config = dict(
    d_model=96,
    n_kv_head=3,
    activation='tanh_gelu',
    bias='none',
    beta1=0.9,
    grad_clip=0.5,
    warmup_steps=217,
)
Each number is 500 + 40 x the weight over its row's rms, rounded and kept within 0 to 999. Layers, rows and columns count from 0. Numbers have three digits each. The size before them is the row's rms in percent of the matrix's.

# layer 5 MLP down (transposed), 384x96, rms 0.0997, rows 324-383, columns 0-47
102:485603465507583477545482545464500497467495492523471466544410497541503528456463522485473516449548462454485467456505511432566509495513456491531509
082:415465531504448501521566524469436493523510504565586478475513444463406464522468504518515492471468489482479454509489472538433488512480491499508457
100:443531550488427574442455499531537475531505512508610576502524515514546479519452487491484488534520531578523429521531523489509462493517530498530410
087:520523451516506524523517521508560545497443471440515466449474498500491479487510576506464488437520510399492548498543426478564551454505524460574499
100:440512496480478573460457500512434526555536508481497493463466537540557471521532465536565473486539494498514490471455477527524559450464523477495475
083:495446504514478557504535505505454475444483494545553488514492519488537498565512547533519478566474443505545505556429480470459396523484496502558579
101:538569489468488473505556526546549545438535499518504505450450494480543465545497519508510414473568431504527492544558515491438596455529429495502456
126:585581458465542488558528505529521527528523502448427454555454482522490508506433548468479408482526559534525464516509493424502543519526460461444487
113:480481432495468549498501433480566506525522478471460452554547473592510461516536525435511548493501528534467499520508542555469534519476551515432437
092:478589514515586451488489473534512449467454462473509557428513512563508517466463451508554523470578559487512429510483508539485528544503522510526573
103:499569539484481418498490500532463513550503471542491525405472489502470516515549525483494444427442515520539441492464487504561489551520413517509515
083:483428495458479567522546550465434497520485539560480502459487443494419540583526490474497513570509561460499500471510436521440516538459562535591467
105:477484471510526522521485500485536455451482488536508497422529560513464484463532473483487509407447488522504510568555456522547557545510475554530589
120:419481501569549516474557542453477487468479440495494513528514511448496487506555576570533505475567477479536502490535507481435459422508486500460486
101:487523522476530480552486562494540548505462457446503546487495496463477459494471548545506507557463459496487526464449483548485495518542482552476563
079:486480423560532519459511432547517480531494490523557490532503491448474388535445506550520448484517538432505531491518515543526495571493500492522522
092:541453454457453503597479511451522427479498461493467489465484463519535521515459430481514469556538549504415479523533471517503485503518448589457448
095:534411470486516542541563508486465489552423506532522459472446461509438470577473537489498489526482534435512476569501436521490450550484488525470489
100:519473555431578517460523534479482496476504479481513489516497503436498516490493503520510620464423556526449494488485477543553462534463454535463464
090:538534516474509522529460496482496494515489468512448525492475477499499504432452530520489459545474500525549547489510476535519505454535493494563478
110:514445530539516506451484448453519480484483451567519429442534531484525572458521533511512522503480492557431525580474498513566451524495471513496530
101:494508510465534489519529505518548492539491513388464477552492573513450508527508529539490511514483499489510423558508519508529492507504493488493451
109:546479524511489476488508483492590524491488486570492532548550503492510482466484536467492476444565486523479573456492483507445443505446514589491511
085:573449482513548506592478492544473484468586573447545486485536475586454507498503469545400541463431510500519491507436430464504536517565483560512538
106:502541427468587487505469444484571462545467542487577510509457586505549543443456563480448481485507530535527504435515555496510505503482416468437479
096:561493527481505494487470466516482500541479488510452489539427537493481605512499586471547507502496508530435506472499517548525494541497467453426488
085:505338512577518538484545516520448536556498444524544449446483509565496529535508471511497489498478524489493506497475439498472405572523477462429447
103:528531494503486459507525426522402496535530577521498491511419525501555571515519547418500449519459513485437503528461467475502467404471414552472503
101:514417550511460483502446465527440471513523508446522510502508486540511587495543562547481507492541425506493546502467461525530452484468426364480476
121:531462525519498491486505489588495536486503473511490558572481476534408422556519465468509535484489452471486453454552475541465479509521575442545458
089:576590500487518521469515486480507483517498453510504499463435488518474392495532521469428489541537460531478505420488469538518523397509447503451488
109:546492491469498514514497494490573566466531476562496524459493529489490498535548525487469451471451446455472544501523532469522485478490472509479510
135:529501547423467558514469510475425513494444569512551505523524483460477419528559518485489510497435495480474494520505492549479503457460565506455531
091:454443491509442459516493518494507568472459536519480481416500534539510454527538513448507503484530525486572501452502506417536504492531426471403485
097:430500456522521576456502500517534492454515453540500475485490528435511495478509470487538591542452436483542502529557490465489485538544536547546465
106:465516527522484489454590470479473523493506526478484443480500517543509442503487573464426505503470522492543469529515540442485463510545505496586513
131:499522484447477507518517447494518510542500479406493485519416474460577530507491577445522456420464462478535491481517528498564561524473400505479488
088:504545470505499508463583485476434450548492533516571472479499471459512492411432475521517515575517450518587524481514444515501581429444526442521457
097:485519578501442470523461503549536569576496505524501507550556509471498446520537449525453448481488439437479469534456576481555539535505500483513502
095:500435529507481481552558471593503528455527513472399523517497540532474493547500599468547484520528454473441490463481431472494468512509484492496423
091:600558487407501486470512489520504542515543430527538449506490474566516546523537498544512462436476505530505491522459477541455519515539620443479567
113:518539510544550529516441485513497452458473475430478484485480520523566506502497551442519499573512538575442475525480487443496477494507409560500496
085:478390456506447568546482482485429510514532478541492488455449498460564528571442575479555466532540536499505413495473493395475486501522617520505464
106:489513560505480437518513474502610483490490502537464486523476485521444460455497493518505488488514516535458534428492539533500511459523571495517583
083:528422438509496569525546535435453482519434520501552447428483452521477497529479515506506555463478616459483494481499449557435473543508526490567466
123:465576523497548455510479476476513494493515483475508543504524537484503514490494481514481493501554466492506511497463528529501484466494491436488521
097:505520489443481531514559510500487440505538483542516490505458495434485477555544491488467471504434540476437514489491558573476491442503447660459544
095:460530548490494511494481579495486531552497561398474520463454555453562479546555508542462444481570456565471510506464509494491497565490490541491473
089:458516459552502523452443529451492461505466520563474545559498557494528475498506453487524524524529476448464527481446545509513513477552519391478535
098:419497447512505515529442513493504513531465518453438545506453588544508423531488465544448499581582562503500412504537534500578457443413492536519506
087:550545430488483596470520466511537538497492465543518486507505549558520562547511608473477511480482510565514470499465525537441492511474524474468580
104:550525491450493523461498473487429405579450521510443520500568443453538454523565500520452497536513462538524548563484564530469513488450570491464575
102:611451489538496483552470458563468523480495410534514504490511520471476540502433502439527433527475464457496496482504441500500475498551551453534539
090:440568523532494531503551553533497455501533522543476526558583471453438514493470477499544472519508537553541458564456538470477530509503496511477494
083:547558467459524531469485520469503491485475482492582566482411446478548479514474480508491495523536468486534543463514451514497444467476496436469568
093:468502574574521450437476472446539526528503530571496522546559471518459524471474466466481531544497491483544484530483465499474438455478603455533515
086:537521468468520462480526510491520498481436468510504543518509463485495573460540573506570506468501489549414503509506484505495560448553460400531546
089:515514465542532531419508494470505474549481485550524460517546521548439501483512534501528549549472562462621515435444486490461488485549448433483536
107:547572538512509462525514432488535481453487491567537500570463517413439499522512530503477503510563492450532513495533439555429481461525584390435484
097:525460496516492531536503516478494554474497440402550449483498456472521484462450549477530552511516500561518475476488483497493490516508550432540536
# layer 5 MLP up, 384x96, rms 0.116, rows 325-383, columns 0-47
082:492576477451527546521471466451517530455437497431440511495467598514536490481507527556461432461516539565498530546530518436563515608479523494526457
103:429532499529470481499529456411515451504429499499552525549503506551435502525542498576559485458535547494497485539464477486444546571450498578479525
086:497521550483475462476527462497552471506549491476453471511509452430402578461561494511497531490481474594530503407486591444514468501474528545449492
100:474506549569438434531504500533488473498513549547394465503530490491435445481536473478517557494449547468498525591530549477451503547492490469441561
084:503432517603503421469462513508529512440496592545526499496515463463482501525620495504507487476505541536455487429528522493465559510536472555417489
110:422515514481486483555489493494536496446495529524406521497481534494504508496536541501503472508472466493441540503541535504496472539541536497487457
112:475522490445499528458492467524520526434473494554487415562540507442478506494545520467463490492492414544552544517510494480451600477515457573521473
110:458499465490535497507428462500549450469486481510518472536517546521526498526523481484491453494523487454468520484477600420512554460440526576521515
098:545471516447448535475497392540487541472503531553483405534537528504501510550483520467464499514513496523514488535477530498442516412432521528545427
109:484487549409459485522425511572477472492534549481528491524556556422478584510514482510451582489537528465501483462466554509514539479526494497549448
073:491563468468497415457500443522481472546455443428501481502568551512515451445537485507552519472456397560488582501506523437509449508477496529514546
101:499491483465521457460474431467491483512509497479495537532534474484570565569484517438554498506497496499533529396491559514522529529452511521503496
110:511512487481501416528459515516537498491463477453521584581576493481415517441515417546420529435478519492522487495439494523404564523487510557474543
104:455462557465470446471525490448541460488516557541538487483546447473518478589514427478469516432528466460572535441488504429485519525518561563544501
078:559485585513434515499517468464523528531535548452501472507502496502540530499541498486525519478581485573451513502539518490498524515408492509584488
088:505552476551548447412473506550536553514476487502520529481484509455494544532566500562463453446474545493499467550505427460536495554486533454527558
081:501558482482484476491476458463473482475548531431470559467558563454451531486518464485520500463558527619502510419425510536465561535454510514588472
101:492450481489427514459489450429463437491497492494519540548453454561575509474510540485511522479527470473530537532529494386437489505501584543522476
083:513551472528504418548471523466454450457518577496496552474495524468518523605500483501501489445512570485467525503529568462474479554481461468461500
101:438506541503514485559451576437506503530561480518456432579477486483488516473500440450512504547415507432558527496564550489479524542470549521540434
102:507524527488515429457478484498540526408468438546470442494528530514407475517535448506468470439551525551523488531550591425513528522413499485477496
120:434550563523481479540501517499517539416533503517541466519513478471473465506523496526506548371503490509503517455509492497451534447471527574582439
092:514453520512525530527433464513505544479471431519526486500516488527510411453537517574488524517514466521553566526563485423479444445489486490506505
108:486511495421554467451495541412490515433550521468509518567542486477482457508498370517492463489511447433502535599483559499477513591464486519480512
102:473498592521439504555482509491536534493500545502521490513515510467519507543476426477447507504522462519581499461517545503455536542533487494521437
082:504559523415541520478471487450484490503441439446466486506502540498511460507452528509448485455449481485489520440480461435569558470493509580496577
108:500504562519478470394481556503510458481458451444471534600512434462495495435536529477478440501504461570526509506517538525415451439493520548480445
102:474506519495548476479457490433462483534423483466493481499497564525474542551508467515368486488532500516469524565530496545513563513506505469525457
112:477529507539518542483434527520474454479496486472506480501559457467540506544519487461400498476523475473516577542510529437541555462523528538505474
091:513504543464485528614453490480432530453524539569540478564526507466535422520500493508483513462442533499524531508514445411480499585433493503626512
116:501462577523452525499503426511553526536553467460459518515535397483476523523503505503453513467490516554541591509485536459551500491505531548503467
116:477543513501484546439479488432536508461500430479508432520497531525432530401549529508533488447504564539485533518543547439495472551500552507476434
099:490540555523517459464488453480492475476501394548525486553510424559532422473542451526463439462486520587510482548448493479497523470472530497541494
095:426464468557466453499462447456513562503496508521483452601527511447543463562531496540447503500517489509509490555544457464553589470552534467491523
106:493537526537552473507518433495501445488412417466532457509514478487482560574540454502527469408495532522506547489490493504558540569374512505423520
115:492462463489470462571544468496478548474507500498538503498549530520538437532530501473518490445460446512523528494502463438537560570460469563511491
085:541466530481406528551500416550504497521494492557508509599549507549484505545504486534507544485438522517530476578498559527437485542560468489426576
100:422530490499534481472425479514518426451526446495468531544543488465518473440561566460498555488463508503522537483524530540423543494383472539540528
097:493562475513452492499480497449448522489471508493502444495524427465479500513551451546472484480473523475493515550502503508459534544469544525478541
100:502496473486543567497522452514414519516495552540436546534495521481469437509508460604474449504496480531494597522511501496487513520520510607508475
112:521453529469511497507475417516446493576508460456443487547487529546479575462518457471480527486532502550541526491425530473462521469496467534452498
084:486460505438512458473523507518477515515532480454488565476553557483404516396529458475558515477499426571541584499496586539487501547412493491534537
108:432506533489534487530511528414496491498515421479466512525541519510519520454567481535556598454504487433476522492478496490449558513466470522477543
079:538468573542536481441431540557521526432567525496522506550506463561513615538505420485522428509482434466472506501498523478518595461534502526502535
126:476540538492515484510443506446494506450518450475443569541502500516513437540619493524497539438466434474458532514519509483461480536497461513509514
096:460436422491493499464459408530515515478457445541447498591551517489474511507550455537463445487503531527500514489479564439486544492450548531539494
098:553482579493478464539454462453407503505449557521515474541516519460451500516536528501555551460456570465466531546493500502524523523464427518444576
092:511465507496464477550479464577489467485475450450479516465539442522568513526539471504424448472481544517507504590560423458547490563500509532527513
101:466544493510534479576457542510521451484528485489535529471498456437544482516490463551539555495527525480492596480506596488494528522477499536508466
086:510433508503490552562470535552521483527461474484482486584524483506450561552513538550485542468502517456457535522609544466453484515528528502479424
101:476537490476454504461423412526504584478550514469483423520520516528423507525526503495507518479517518507540489510511522522503498525525534519466429
100:510530566535540457569443557471424523442516474576457512519511502532504497434488506551468518476487539502590506512482534455487513488502530478432488
098:455448554419490406525517432421503519515485504512526466464498527537478444588501570497512504464492469529540476492468474521520498508399544527550519
087:470481594510469455485490455540520485480519520411512493557504447490518399512499525529502513494432529488524507502486556519525523626522444467440563
098:542490457436459537466456538435508474489546554442495507513536479527565485530477463484514490516493573462465497525520476503475507578517449555532528
095:492506511501460482526436478461441558483547493479530523523526520489517455548476476538441568485438513477532537554436579509450454537471483518423532
101:467471530496477521585419494541515538456516525502466491526509482406587508542525505448467460513434537532541525546498522442614466495504534477503518
107:540504633501400481533483534510479506469528464477449458563537508427506557510454536466443476494505546539508582529600527444541517480442465510484448
096:421478452477522439439428531479526467503493465548527470503490477488560422586491575479531499502495433443487520492502480525548543512524484479574539